python train.py --n_layer=9 --n_kv_head=8 --vocab_size=32768 --activation="tanh_gelu" --norm_place="pre" --norm_eps=1e-05 --attn_scale=0.125 --parallel_block=false --lr_head=0.00712 --grad_clip=1.0 --warmup_steps=493 --seq_len=1024 --train_tokens=646300000
Each number is 500 + 50 x the weight over its row's rms, rounded and kept within 0 to 999. Layers, rows and columns count from 0. Numbers have three digits each. The size before them is the row's rms in percent of the matrix's.

# layer 4 MLP up, 2048x512, rms 0.00979, rows 542-648, columns 192-255
093:565503514571478613524547510451519534504498451452499453474487370520469499481512534528423558582501457494511597516543562569507499486543563531496501462488477536503507488434531539504499561495460509
132:493514540409460501387548496483485544528537454543444479494534588479555554465482500557506533472489443527504488512459434423516455472496526572475470453412427494480636521497390417530513498498544506
087:534453509488446505543467505544444482503467502517438383659501571507474406442522470526596539499471559515533469485466590491507445574585489507489431467521573534520511558473478562481486487523523550
091:564506488461548434436575451529452521536474476484548586476439599542554561361528486334443589491534446482525433516450449402458427507462470445511491463496488529572587423531551489513503591514511438
085:474519500495436494512324530510553547513509441499507472458525586474484503520512437460525450497509472497423417521489496425511547523497512455476507523563593494485493438559491599489476451471540587
090:461499493439483523559523590435486491487456422561504472435498456545469590604524507391487534446489438522508466499562520463493457479489528439478489515488536545576409491507521552472518480519478474
090:439498503534480478522541467564628519548506477513501525577507479491431518469479457387553526510554438466515498509418430517465480538420525476515523503536526489385517549524485360516493456460494486
090:541517504493569491445452629512473493521493491506433514536517434487501482575568400572623542489505511476480540507520479446453526579432540465525533534483573548493510448544491447508514448511540514
084:486457499460553490512502481473491593531448567548487515410493527515459504571576472517557518509492502473430500496445475487494512533475516446501491539591464555454609470565591419512495560487523578
086:518482519425496550542566586477439499477467507534396502483491536458434548514523528455563566436496563505551512514450545472487465502515458489531513465428435554554473675511496390424505566539458512
086:399458529439439541485496496437460545506461502510532377476511511503489522501502603603593578411573430492562514529408571594489355564523517524540433481497432581528523460523457544468516448502469446
094:527505489442489530446506474493478504488457530503443536362451508491492468545595498497551479491517423523501494526471586447534566478424484457479487499515534520469532560437421564496475521524459428
205:475430565486503515579450552502480594457444555550527498483452480431491570506493485444505601566476514516562450468469506528479517379585388496492514495500422790469597420517477492410450449448356389
090:401493500530544496539488483476477434457443499462402469520467464552493544489492548467625393530430480514546526490482476483448474527434470456461539527506563552487532593556460563480508542523490571
089:543464498492504440489514591479531506478452455527578471507458511458509516487511538440423500445557595491561480480469632468432539502512520483513544541510500570445535512571508392480527544542510407
261:494353388478518517490479488584597386591565517482529571532420495417509527463512451474478420507454489610511516539465502493473501463521474555498462464492522559532487505609487493437360464541537503
091:498467498525568490546560432458564385476467445433392497568488566530573540560475548509476504587545473510544416483504460532526454543493477538516452491534525556518467427474482436547524504562474502
097:406499518564538595509522502487564586512514423474512528539549417504606547415546503628580499554375484515493625505502498457528547464429544523463499516493542494656475510449549499445508432502523538
090:583486498402567512532363576514483417517490541474567519489464608527425541583477425498562557480514474472523561479453545424559515513456511466515496541564437463581532518481558609527484654506496523
090:446494494360539465514555377500553548457470540524687537482446479493463459466433573445493498465601461507518469491518541469484546500559451512523601463475512548545538395508545468541495504533492515
085:423494520393441471470503606496506496512486463502642461443472569462398538570517620501486471595487490503540354514448429503484457568493489491506597474496488545498512467520557418522510501505500487
085:470462479436381509500496544506544566460461457497452496441503490499423419536587473503472458508491515495573522501462391465479497472524526505508466489516518537462530543485496370538490499493505488
094:578502517379471481514497466541460554552434487494483525431517413546462473513487531439558542500515507498503465495472420443521465481433548516504553537461546552520446489488513548522535377510445510
162:483435521476494497525557532480450521531496486440531384436407490524505500409485538443461533552553446548548530478496480504367547461457522438483516386469532630504469490505457496459442425491387597
092:516482539474576516475441437472482561523491451466498518382504538548513527485499478476528358373522547472498479502444492482476504548529526532529609506546436502511552522511498490527533587477536442
096:517497555539507529492586615492488475462491418486461523556498615464495486513588591564513471513512513496494434535547431578545499475468498477525494475463540523466462495446457529471493480514470599
085:504512486453493506470468544537477428466510504487464484518503491502517507584464516550395404484417599515490431491517533438476533521514530510468525445518497479456460538473498628499489561505537554
141:422437485532527527362471474574523508466469467594451429496488595527495605447466477490540420384476545501536484460462447451562498504507496488480491528444466543515636529436402504516498522436555520
089:460489497496626564513504571462606512540481505559438490387500385482467412496457479373422484445498464507453490513553566504552494531408504516532506515489479532460506588486520590525511535471516397
087:505498456542536475513460517513548480509473501524512511514475461510565425505473513537447432517488386527504528474517390560484470555515525517472452484529500487436529464443538530567488559508528488
093:553494487465549543548485436529425585494440427501495509510487526549554505604541552457445443574459563515532526519488519371474605500343558471484469505519500554529511529504543544495503460550482588
092:513497481458458522498539554536561471458535594497437520543508351487518458612452510591435551530476488526546535484473540544518432511485497494493549468485498489419503414466509513505471555517474568
092:518507499454428436456560535475496462528512499520577392430483478465557435458537542477451549437498515540521560487570516671449548497540501432522603503525521525527503528476464459480503448492514534
085:594482502356417507563517565505484487482490435516440428454488382483373475531438569553461467446510529520474467486531632475407445490461466533494508507532491529521444564493538560461512487494492489
094:495509479553517635500458369453528597520499481463532488549501523517526523462482525539474514478501457527560442489471656480520470508629489499459464446468493541437487473453506452507514504513509566
091:549511495540514563511545463413459518493477593465446538490487452510476510526459542477446478457588432492543511491498506550451509497455529459558575530511500535463477562489485524535496367535456527
094:476509471487405531477455513442478562475513476489511585436463535502497563514484490402578533406613495480459432522473482505591492513434522504488508523517487493454576433460480412503483579454509517
091:561514506527581548564456583457404495422472534488526516567515585543505495597467537491435575496538479525574570485517513480480560587463549459456457453526585561447384552467503480496504481518438508
089:521498492452535516493450521473402479497477518554565603571477482523455434493431525511519513501570378523489517515539475370469507613492489466482497485487503574486556503510482499508506607488531342
084:465483533512476507477576522508422488448449543507418475495522540497473498551555635545518507535513489502512499481469456522474407458544524433532483490446443586422450529506493417494502507511498510
089:549514512573528479501618501478513525501487579486440586511500593536502482624487516476543483486510539527504578499506511501501481549497548472492592475517536556386496475513473431478499481518484466
089:636504518443460588405490487513456591533478438514469445371505467547568476499503437423497472484448547457475504498492591466462458468505554529499592505516530509406547529515555452500524627513506541
156:482457464521486559534594501569498517511534440449520550480585522506468472462592492518485506460468541621455475525479503559571467472578481590489488431537577511475496501489489523519499455504473532
091:515524461523490447460513492528523496555525486515456472449520529528621450527528514469569506475459529515511429476520537455474536524593488489466551540523553491569532449454451614526511458452524428
094:444490520519455454491486501482479509466492539458572506453513522494368525496499445586440481604500531518502511502479457419473535451548523467490524460493553548450483509520424443463518515535516438
088:474502491504477484517637484464453520484468492565531447394516543518512481479453541562564478580449535483555496506522409581493506457566524466518488474485490561426495404551459482540489397511543524
087:451457502503425556504450548438518492463507458525390490584499298460513525507404560393503588454519514470542381474512476457452493506541522475558498502553451482550469548501519469485511492518508399
091:466499511523534528499583518524549483519459492514413501567515548486592490562569526524412451521534573536537493499506466496528446512507473464497394464453505536516457535523546559450500537501509489
087:392491496519432512474509393548537454459466518504445567536503509521551505512474565383447463500581549515484430480411411460532543471539494459492489511515500530559585464493479511508477546495497543
101:504499500536486501535397592491427594453524593553467527442504482530405541588473581513527505565453421534490542505517417527548560523473498471468466479462557506477476549456441543475482517495474421
087:490521499489444539527505510441492502510484506475423498485504561484579570560549543444489497569543528507479475502575594465476442494537511502516548485449535533561497456502495516516501456525465475
092:461489503498500478502485525486489565473522567515400549497531577524519481468523472644612488520466500509486465495443452490548481533439565444463582505511544467397533456453503514450478439465508457
088:520526467480494600464553429499479507491494463484450511582539573539627504462536508501480593515554587531527596494520564339582612477577539498497452465428522479427503483473540475473503436523481465
088:463493521534521406503334417416469560488507535430509605520448539502452573501522474545574460473512460493477476504421468639538526467456535546493547502556462475450558495523452434485485513470549512
089:475507459297380489448479477543481522520511509515438493476484457542510502437600492494395500492562521521498410449537484416469552455500535452504528510441552536496467613523458544495498485478563484
095:560513505608504474522533430516513484483515409495473530548561426498425516517474607493439620463462468484449547498591470456569454464449484534516554515444530495541494476460434515499498525500458550
136:504472482487490473357506467566407556467472509569562418410558593518481554492521510556527563386500579530480507510432434430490484564473487524549535460500445503593634504585423490505480520427525485
092:566483500477484413506563415514496402524492492461567542524515457555490469511550399484508575519479520490527652507388508539493529473457520473461456557573544482335527404513529529497492518451501415
088:371495541448475429411527537467480585491472496553351443457456502483585389488534541579581456492476495505499465519548453464455398483507529460575532490507486528514430487505512422455507398469476486
089:545493506498491485511500484489527589511452503528477500516551496485452480467515523584469557524538429496528470504542538503531430559535455466492540467430459582502576495479554416474541471484494539
094:521475501466593419558523462481430464490453512506594498490454557542485505544507453502537477456439463499491463487373510452503473615507466502508510516563486532436425572529506433481465524525512514
087:544554490497484456426423567510617446520511449469542502543475442517499530499588472542542515490459428499476620519563542520522495441463487480493445528482509485516423429485424614525480469519536484
095:548500491363503479561511488495502500558514534501576462518522587526478469564507425515564419492522525478509497499477509496454450477445496507527434501500454524541506424551541492523506554507523423
085:512491507479492495503375478520484465464499441532384503632514510487486482440467533500410505417458359531577445484553375567507369465485545471498469486539518476521482581453488552453492430487490455
091:499497505562592433511510590476500474534468433534459373525509521490468518462531541429608526576473423497558446516541605495493429529465524480484498531490530539411513526507542430522512493478490522
090:498494515480440585550422513490597460494457468546546518535509735499567543474498487511518525444579420541490467510445438458563590492479460462501425480492503539433521510495509468398495491510465479
086:451478520492546494486440502498376446528486507521476546398484434454485511498502468353526529511536536483472555508447382444521427589541474439528514466523466470555465523489530426521482506505519526
099:512504527458522499506455569499498488430454408499490518521468524511477521401472573356438635515477533514566469499475536502519428549445561483486517471460539569454499551423474439478532462506415658
092:565499497556488551503507546485442617522476458470559487560457461498479523468547460519526522533460467478498509535455504493470483507454493530508574521543421493520516517564470474496481454471552569
089:538475523445585495471651472457489505524464445466488483385484512516495540518498473464574429465576483503497579504463505540509474533453510508518467469503495526547568495470483436491497519530507532
082:595521466547435556465624630541434463543491350487508485479494460436496459563508570534491542535465609489515571484554515477458605529403499502539490487465447538489556531519602416490533524496501538
092:583506491432527458531484399551412511463523461468415404519478524498417523465528493509524384501608488536473536463500457420540466534548468538481461459509538472457426613476518526520497529533494439
095:507492527506493403466574515537444581516434394542444532520411615511518458460498527556484578469479549505599445495492445424496555522435625472508455455557504563519535567493569573528480433487486414
088:554496497409515468481547639508404453471461487484502506500481511538509456458450545523542556482405525514517414464485491490458482526445475459505580490524570563447459483496524474524510403499487578
202:495579619488548455529509538429493557505503502420496453515469467585510496541525504520534552536420585432609526431470479497535449590477398394387512482515546600510516468456586493459407507623453493
091:516490493469510537520485507476440558531450444543503528584523410513503481487522496414435424499514516508475542510429471455500484504513482459510506498548487530453468349558536489526497523482494583
087:505494499504661513539504480511544545468459462478483489531425427551487473449511577550473473394555499492567550511486357454439497462610496478529475488552400555586514591485602539533544551526533388
091:324503499510516445523468479506604472473562591482521595619545387470548439469523519477374513458477560527465373479505479464454556545653503485527562497486513466536407602529533459453515472544491450
173:507534626479531498609494500457461583554488506393547407473580530583479459507518578514485605469421434368540503495413526498495513576452461425444532543568582452502508500441585516536555545544496486
083:574507485530512486510409520505502486515441481459469578491510457514447522489490530481514475603442439511463470509453576481504436529452440477458574501532517548425478445535523460473502472502498551
091:450474510492431559548499607506536428512507528480521460539505538473525491566510474588484523522532527495550479484477504499486566434521548456486500491542519521503550488445437484481492507510465486
087:530505525399522466501469575512471488511490472467541515449516532524518523525383557430399479512483566537505485488472504376517581521501544509486436475500539545395483572470536492457515566547511545
139:498512470510507479397523499530519576482468397635490499508517638522474576506461503536491496451473519522494485493492525447504503541472483479541475471425520543495619539555397504479470497457493522
091:508500519321563534541559485462509430482508467477460488613497487535374522437469483563538456477487553511517435510521527511491505451570493515487568483561510520386499565495496449488521501527504530
091:469488485451503478517601450567586528510492408486525487596529468504486519550498502443555506543453465480480459459522442480535498472483482494501408506498500481508515419490473551539526585522501423
081:554521476505538493523596484539535564464443461503449499491488370491549571511528506540417542561500455510448649507533465436504467544437461495490498497465435549494521466517569546444504531508481513
084:494494522363510417496628452444354548494457459470499510538517531518390541537600527568597418607417545495533581500461454565466423499540546461524577515451434555463576434540484479469524569485523461
192:493547386508446513623490463628435541484475461542520517520483475378534526461560598530534453512488502529516501535483500450384511444480563501603473610497373458471475486472522489477523478473495522
089:611492478592594386510430428484535579496476462534510525536481524476546474387530494548624511558548482482513469494531466562516426442561528487496441474491462515503404527520604480526485557501519440
091:406472480441490515511480497488555488477462376455533435477533506535576448555538511522540424376423488481510567465516501472550381552501534529485448537494564486571475492570555451517506450528495565
088:420481483470504458469490467545507495516517608563569538568505419481572486593471494589534467543508470477452541523534514524477437440478520537481544582450462499382544531486386440510493534500499469
091:493496539465544497502555555543356462454501455470508528493500546496471488510500591561444500495487421488461368465421581439509586512487503529522547514490526532522488514472479464504509436527469501
305:477501400510475542473513505526464549465438476556518469454547551514484523468572562481500512489482501561455496614607471539487543493477599513525536443588466431470460507465462487609639538425387512
091:450491516588499493536552446447525584521452468544424582488492568514404525587535533470488518564556500478562486536480470542495617518503551492531483478502504528471460569559616465532493515513520608
093:508517478508545420509488556550447531499490426484458520533519542561453477495549527544411400591487545493468466533452562556545549461472451484501519499470478519564557413491472602521496434473508445
092:493497486601512492509479419499504548477523492478476549542527559518480578578491495469541410474464483502556581509493486357510504502523523511502595504486506483476567503509491526534505581479537532
085:487492488462451520525476509529477508513500508504522434533468354470447521530519451526609505585478494488532548467509438482529494353577510527486593500506477495469484515499552497511490550487519493
096:442500484482542369456579613532553547529487402494571413569543433487566460504481522461569455526506535503487467492539458551498413484504515481473655467459566504547501537499426500525511606466495471
089:534522482425577462505458508502588529498525473501570519504528444483422532488499381520562448536542436503441593481550510467440461562521490478534480514502568458551470570556526533500517546550483494
086:469522489556493509524711461546563482523543490508440606556521360511517515551539459516548535498443439492514597538472546499451551508643497520508599509474471502524527489517480470478494532505496583
093:600470510478467533540372420483432550495461502511524408500461548523595498607543511479652432524563532487492649526507535440488467573457516498525464506522512484414476508514471483504523638520485505
089:481464556615493526515518511546422484479482488450435492485519508479429485526502471458564513460435509469524413490476464522467474414671479474529501465527507523499452533468504453442526507503479413
091:512511490523507504510522510528518424489477433555589609590450438524566546567461466465506467536591414524533514487516458485554481534466481491505520517450510571540453532545523450546541567545546340
086:452543510444477474489476501475454421518554518524406543476445580497522486536492488500485466340568545510479546474429571541487470503520479516485567488534481467449539368489411469532485607513554596
156:472513570503445540592449533557457536508439449430460495470515381455491444520608593517500519532549541454542541638497495513455492453520521481512515525506502474491400477394554456545547528547426505
087:618492487435490489477542529443509467489503582468463563507506459535542530496431486513496450478529481493500575515488583426529411452492534539490510503472472483494523421466484559471481471488499471
089:411507514564536520543503422437465510510495581509475509624546575558438506505531497394512464414485405495495520498494436571575525484603505527515427502480555512469486533545573435521494487508502512
# layer 4 MLP down (transposed), 2048x512, rms 0.00549, rows 542-648, columns 192-255
069:559526473543460524529526458605464569446491545508549502561476576459437499491557520454487565503512568522562533459583535440526390521543541501331406553530511546566453523526589450502440480559522484
166:480542520479479477577561526528481452486534517436447486526488478467593444452540554453424523564508520499589560500484552588547484480566522491499502438542504524500475504410600450495521442511467515
064:474547487484447477429546562370434485581511486493412476508414499470462404528473652461483531570537478487383440544554520511495507529530519503424488570513526437447469535459524515507466523507386602
073:473482485509447489530480445434532463582482472524492514483566367475409504476497439493482485467594553375514541458494502454559421480429459626334381484468463472575501491456502546540410604388440507
068:552564416435539513520547493565623465492569529476450487476479427544393435507502491425539508428520450502589527479504511565556471539552545457478526442512435441517586424568455504494611494438485486
078:467578456495457512431542435475538470534474515464544492465456565477460485470531575522414538461505593466549550596565520545604453485423481433461484530551558498472487464466472517508427547517517406
067:563504428515462536553470307491537519528427480549488493394469443491473492516513475442511492478525468441525432575486493514547457582481433478515448399500493496582488449576490490506412566433502449
075:518553432539451533520568508447607557473459420479475456485494439449512514475512585485469483546478539396533553466516509595461503438468457503504519472450528398483533509513514509493414630482493525
071:514504436534437517552572516494522535554539538463499480486479526458563496468526437550495554490436489427421562495516478599592548520498433484537529523459528457435445469481504572452453430446493426
064:413546568490540554470456378386513496536558444461391532471488472376535466427527492451433518487443471478589510551456471482452491496469563603590518511545534546480492622478479577452505563524484451
068:464532443538471530545573482484430442547573559511560474513471537589498517513470528509495466376561535491629595567453460472530447467598460484482482536549488554485465439392488564408555473503524507
074:475526474513509479454587551609447509526490571462477515556586450480463488486537466574489609476549554438505538499529473495497477512530479569456548540497516431409463498455457502457540583510458502
294:525512533496572525509491466515588494609429513453493488565567483525472446466440712487515442491461448551430459482530469517460435485551541531403472501449557480577389470510565512506458518506495572
080:495560496454469472517592499545477511467548522473473466585516470439502443517504548482453512503507492409488499536519505490526473485602508482539444492521462471424436413541556469476558558505519462
071:441509410511415487521587420445494484499536421526499499518502435504548563440457502423439513538488470391528563525477462610521574558511489452600453487511558540504469497502505492455464543407591496
398:523374444467496552410523458491473533495457422599519519461569559506461581516445473510529385494508505585322476528549461424500512465458476533502495454473473498521517510615428503601543532496506436
074:425611424529559439399492566438526447561547552462544480428440463495522445540410491439470533497415459505534492480469458509595541468545541418523420505460569496473543567480528538530573511527478567
066:582520512480517553483561495485518432458489464485462480507435531429489521572525532474494436539457473454508443429526509428526424566552474518502436507540503519530606536553558414573448514474481453
066:465457512413452491459473467549579587547518465417566436471546455504564553513487406518496569472454473414505497417526453552588556501401518512499485505458494534453509535413519508616489531481417567
066:425624502479486400378512493464482476572483571479485489522536490517427526518520680487459454453445431474525520521498458493471545540534578477421484518467518493426533549413499564416549487546422596
065:552556529543521542524510493438493472464532574521533509492539401434495549455454513488455467523554477498596544509519500542506519483475481536468449514432473532493516458459539442359472540512544449
073:464533468473491511440578594431415478539496547504459532541482464440481465501553587530479579482478523433476476509533520409527471508547530491408514592481537458470467525403588555475573522476530563
080:451516363550435480421493465501529491484522473514509408424512502363579552475505604503487528502449519412499523455487507526598435465499499477461494512501629433463515522485483526547426630505494456
253:467534514512508495497542546504533488507475466473440489539555474478461500515451603510529461439515564486420562530514487505537474538555496528439494544516517413485457525511539550491499567475531483
072:390496451477403517507569435485557457447551555494568478513544486523485552499459477490520497450446502484559505420507437562619478435507431454406394454501544557471515512454439613499468435491484614
076:480441508466477482553551530394487469516466483492430525489482517524509572498592525428461502462586438514583538451496583497452478498603547599484530573578497474468524557572494547406542593598457538
063:451520448474513535490490567507574406459433512415561539576462505546474590550524568469506434561477490521451534478511446458507482536491427512431552455519450495514621476456465551567484524499420577
189:498530586481547430521524530521525511500507580430415499564471407468552484510529516478482496608468495544633486554474500590494481508536467461486529488576527548532484454455625493445488444517518530
066:489495529578544454494423492504464537479582451476508482525450457479406478482487426567458513456496463602452513430495417549499533534485445481521542516515467557508586631473490520498524457471464602
070:540575506497512517434450557509495473421553544446530481507466512425521502509492590591560504574417532471407488498506518386492546567490522454403464530439455490509522484488554452542527498541460536
093:487529465517451486428495544420516426524617500468496526518449466474509441528478544481447525522565509510491470481548499416529448470527551525502445499477504524521502496448532568615523554486445571
063:512498531489513508465463511491422374455453544439435482504499527366516501544542482576494544506454553508498449529454491472500425543615466533435521520517495547509421504476497434510450486420569413
066:450510477497507506462590441529530551513492393463428622498563409505475451473463457543519539467478557471513598530526497562497412565555496520436560532510462474441398542525510511501573510476530577
059:435607598473535492527524537465448501429565526537478533537482496511501533442475659493510468542427471559508542607421465406477476478536512491475553500477500488466526468439502418461539529557593543
072:446502507463454505560486493497514459504493547551567525495441526501526537562494569627454465543542533475584525554444514443537488475553484569430439507490514515541512450534513513446459567421549370
075:456539442436397537477592474494522464489601498496526451522535474560494546429481495511500481538557463389503501521489556476559453472481529480498466490477519529462503447488454522564527588501589544
072:539506406564533392542566513498483494570477573527593484463409490460554522527479415578429559519481452501600489502401520499536478489517461410558486539447487456613478496524551514424524382453537434
089:503502465454516520422491540497546495469526514407464423516476562491487525512510457491418436542474486483389465539459525469574511518494590482468460494490558468443497478469463575569444601565393466
067:501538415499422532444518463538527512520571489501519481532507445499399542500507527516447455495460474396477432551520473538522519511501556525469581488531447431463548458504517560475522560396441513
070:482492606465556462426530494468418462523548510463539542473544443427588470475492603584419472522482510473521528498510473486517470506526518530465444530438514503500429536438533557553411547466444473
074:459589441553473489398537546471548491497544457401480473471537476374516500491509534519499479485482502392442486458533569523587433453538504498495479516476504443472516495471449499582490600490418510
073:474525435447383508449511393454581509523490511597505418431499424566543553551504466519508501412470547396586504440522537512563414450556565345518427525490557539505544489525455584541550587469448524
208:455411444437433516471515452482482557511513417580629546477522491514470519543437363555545437570492555610347534485519424390493570499404492566482478443395482497506536481586401526630513554442497416
073:506407488542457562486444506505476495459346427527430504444398484530492442537531434573547559513548479512342512469480462540513572493442444468577518481553497501528506475520472471521502488429466544
078:487587455496466526500542507507487448484557488467455491555507506464457465547480563472487530517445506434530556535541483524542555438604580493450497457578545521419456483399500568554489598496437526
069:471518565389508514413511478409459501515571536611444548533492476552464478473455543505495500495500445467490525551558460454519525476447558522521460525502450511470502478484567599425513501488487473
072:476633451417427503492537391417455514544520496496494575557496447461468576505449556471462454587466497422535407520477481490505428470481584459385495535495535522542496548431494542531484521478500478
074:498468434496463546515574470444554470506447470573501508445469518487574554448566567435441582511456586463473581420541496563580508512545456563456557546543556448407505483482536539542433589520501463
061:542516520556537474496565563495475434527524556472515570533495420404462540513476575547414492545514546506507411512608493426536470495471466566448449490357428443523444517425538495474336552376417472
071:462418524445471468475480634527457441442495552527433415559513636463510544459501402619494560507468440573414476520509448527474526476458599457508623490526466397464380518505544459500509466538445485
062:600513492452538480426480524489556519401504503396480424428475505450489527518524495497381525457498417552491597504452451506522534529532594465511503571455535485436478552489552463547597445587469530
072:586493480478474525565519498580474482486543517488496447610532613546449533494478387539461572481572507574549604557569540589548467536583468512428526523547421402450476423545559480489393438453609435
063:493492556512611538393429493460526438532490461483526522476508493521573522545570490527576491505501503456573486403553493453563433513481500625509451529560561451502595525468462522613412609460433489
067:527608500538478494520575584485463500549554547548536515536467532515462557550500520424500513482545407599518507498445593447487596426566478503415576497544425473489534540427561605431598393536469562
076:479459459552438487553520507556499509511462507518465566555537394474435584485505571576475552577500604369465530574573472476439483497507391521441488497436498398483424490477527438501461560405531534
072:496555439477547452485472514405470463535467554488515462480458606505491573574590531513478446379473515484549476509502466456453432504548570482450545502577497452504466509461582483528518565471535487
178:464532568429472469506565533511470526452532534412457471541497416452600463496547463475429507545471515527582496526462502618505507486551455449518525454579496544533480477478601475511530460548508551
071:559485489574525561457583454511563500546504426522433560560482453491444462549545402426567560471521570507496481474473512518485486488515395587492432530479508517513557504488513536523418506446458570
069:457470498483448513484483432494433553460479426497524469535482485463505569385451589555532460485492535385514528471613510559529499465493481444483496517472505505527493543553495495505466560413518510
069:516530436522592537516474404489399503542609514505532434528474500545497447504481548573483523471539425451571599490546482509562543456476530579505476512531467480443511400485438573517522510520469449
066:504496492462524542407526530576585501555620506395511382485423525509558496559592515503507595436446495571457525452485502509536516467484547470514515452547551535484424583499551510477496546458453487
065:519482433495527466398482421480475454517439485432497505423460514490441458502538546454483530480465491483537485491509568497533487469523551593516499484483493546568502427511519487539457589507468525
079:449486614477486521491408454478533380514541518536541455501541457545483466504483491448506481490497544480507533542506526423464463517467469525453470384485467566532465457595489558451529489517581504
063:519547569484535559476561506495545471492370440453425588508516461431384441475498372527512587486459577451392494422497544470528401501465434519432476629471490502503564539439551498593432506493455533
067:530492389540539449564485396545560472485576472580525469482500481535548542454520563503486585500459504430491556494563424509489562532487592482600412541492546481493583468469520472554515549451545554
065:536519576563545577549553481519471527546580466473536525494419471540438481450529533493445407459509577568526509566514581516438435549381427556493519578526466446450580509431458488403442555538437435
068:486426436528479514522562491490504448496444481487458480463544481432447555542560562515498473452618446515439469514464463509565449494458445583382551495595516447476473561454464545524471567533425417
107:542566466468489481428629502512453496508508547446477444563478508536525565537542632523461479462498478480567497467526533451480443505568540557462473509547516471517550472478549527518488609429569454
070:438551570498479579578531488434440499499528503542502596427437533473505397502514496471558492496516549496528465593436514492449518462519510487579512555489471637567496504453478543462635450490504520
062:540503433555525508489546469484507486520525536543538565448552424488506568471513551465496616493565486488559608462548589514595447416552523495393492542514530429487521490455548497397495488492506507
066:465583582501511443467452402489520522536540488501490540377491521552567533557515586515565451532494476461503492512524466493445426532536501472491460491485506526497515586518458550591538540476554456
079:509633472403531454442465576657439511445504577456504512531562515465507482538551570527580492476480452496576512485508529428518520532569584477509574446522483543403463507437445409528692517558450485
093:509576492485440507442577551476548535492463462471397487454489541491471559417521578562520549532439472426439479439549545502503453470530454553490469524496492472568579513454537527590501519500449546
085:445559439463476516448551449465518466482496533459475467498523456453452584531508650481527483500513495348526482461553501560582486476487497555418424509530531469468525512493476584515419614465485513
231:521430470506455476505473527512454485522452506518530514479504532465444527441432411485487451500469517418418370439457540373497472474475494552512430600454452543451557521568458517472443531527588458
072:482558516545468524542523531496528475541548477568511485518447551526574438421464485547518486471437516384544472448562460584563569530452437474512446481457455535457542462471409522457540435441445528
085:457618512403425481483551399530508505522590542509526533559531480408517473500459555513493486573422475433515443495522483398547479478534595490503439504499519570488512504455533576485580566529483489
074:473471503479470542506526491431400452481504490421514506521494499388417451447401462498438421547502510559477435542448539509563445513490475474444474452571510505509366468522493394511428532559560513
201:493502437459478471399550503505418494472482448638530486508502604515440621462468484541568466389506527446432380482513462400501502483454529523462484548513489521403676493489384537501563539483538495
069:488541546544471549484531483413521486550521582452484499504458499479506508560527554539500428519474570418496483411474445503569481513519484640441429523458483417408562412493471558470432553497473493
061:437505473519452592486598462517520439556573501417482414464455566493496543556468421562482529523495498475488527516505487541524493527522549388438470547564463462511511445446531476452451558514513473
068:597508564527490507422505512485464483466537510409467525506451434416493535509469532494452491542442443543538497473543508561528461457541432515426450454524430432548596543448504546574429504457415417
171:493547584465487465559525523487499429497519582443464486554451436441577450510588453486462549579540500532624513518492499593526510496585527477487525468552530537515450482455621508500548443494434571
055:520511439386501539507502439499558512511579492557500594522547405541509508573471469438493505518495502399590513489512578477564447447534558408469447539526506480535496512522506583516541578499545415
059:559572548595528464510472443557482496550482507495536548572460502513417479587521433525399496526468442558525411486463437509544454535525458449552464486504450526536586530485498540467497437469436469
067:514577534598549504558529572530442559458523471493521486538457636497551559501548597531489402544488458542529519567497584448492545460529408603521493440482507546489459458501531542424478614540477507
064:517509448508504543578546481551561517533550478562570492440550554491628471455562550461456550513485491459523588552543544434517592387529513531640526504493536518479527475494503516478544544425515476
241:416452510439407536419523497498410488487471403608578470444488531478486593484483500502515418461491515559421462459497508402552506469464482502481526504478474496511585481502408560563479511445510484
058:503534421504523567451509529467473525507590560537498552628483521509437479469528529458469502493519568511428487437546508429550456475438501583445473519444409573542481433447523508423483505517476540
072:515609556463535475485472651490528478515554553442511494570494465455532490519495457427421419532487517408549471514538534510531459552480505474486460478386501504538548542516520428522509507462498485
074:481462442492502499514574527475487499521508451480517495555528556548562501525502532575516499467423619483472567541535458427481575563539523453548567489558522503468415424483530500482502510427531542
068:457482439428463479430512561513504349445519490430473443467447514395559577435526482482461469531438500498476521455449485433538542416550531440505547435512558351517480551498561451475460652476517470
487:500402494480500501500477513490437528478509503527540463500528495489475525525471526505500428572498521502408395431474493397486502506455472504491465511395438534554490563575441492502441534518531477
063:450486548479511557540463485413536508571496476511464515487489521528489476527489568482382494489564613544461511633462533445479395479508501429510476567459527511468583585496508535510408482538518555
066:475419472561570533558452528513455524438480521528536583509474561547591501566569444456457509460647476450479555532479487561518522550502416567570509461475536491525536482544528484459408483489501509
064:530490516476524472567463574466511496550585528604550519532514528520544496555446528404479485545531477490519445516449435449444569573438554486485413449470453530500531452498511431534475487434481539
058:532500476541548499510436551536424521457486476613468500519458598498552475508502530549576521548524493527473494420528489438469638541441511486559447494554531605569529545515596438517539444532526489
077:453541468623539444452461458396462508480436475551413569500448421446525569527544503552503471562539498424470460505472531562436501520547477534506440535440531478526520535471472520604480487430491575
074:484503477491495510466521480461528522489525428509537530488503424521541591485509539412479428515494443499547523532493561567551494462510582516552498490467568453464501482543499505585532593512538561
062:506456598522461534434388495481554452578458427620469474439492569444584438453521367568568555463443538432501526479506455422420494491493559517534471444471437515578383553518555511514449487513425451
073:401476414409429506480532542494512434484542455566495458481493572490529486487480549467510462463536564507512464585511473447561486461493596402510498515555602551442408508527556530439563500590533534
066:529493452434454474516538425492453483569533511527467423597557475471504513407489553451440444501432525514554546427608513453532502542535596595403422516560495511434480455483516543548480573461447555
069:575624464502446440392432602477472487553536547440495503489504447444522463486427592544412457514430618453497420506523443507478525462426477512452431491485556495371529445408513390508433479509464477
061:531477559486504446443482459465504472453465549496510537419549494492544535545546488482470534491400490551512442448485509409515549429505567587419550511572490504471513496412532519518525467579488485
213:481499455491406497396532488481422496443509406633531475494520565475471594507527419582551458416495523561416481516501458438540559462423553552477487446472457458481625510518393595555548559439501524
068:554517555473495586509499516514459456522456553473509496539500543508525512589536535551536535451543568484584497523488551352419431369605528615460481574461475527570501484400597539462480559519425529
068:513529517493464430448436565518527509512549506599526435515432572556470481625543401414481569447486420435436535509409556523561568486557570461502544497566461492423462527465434536479513529521462465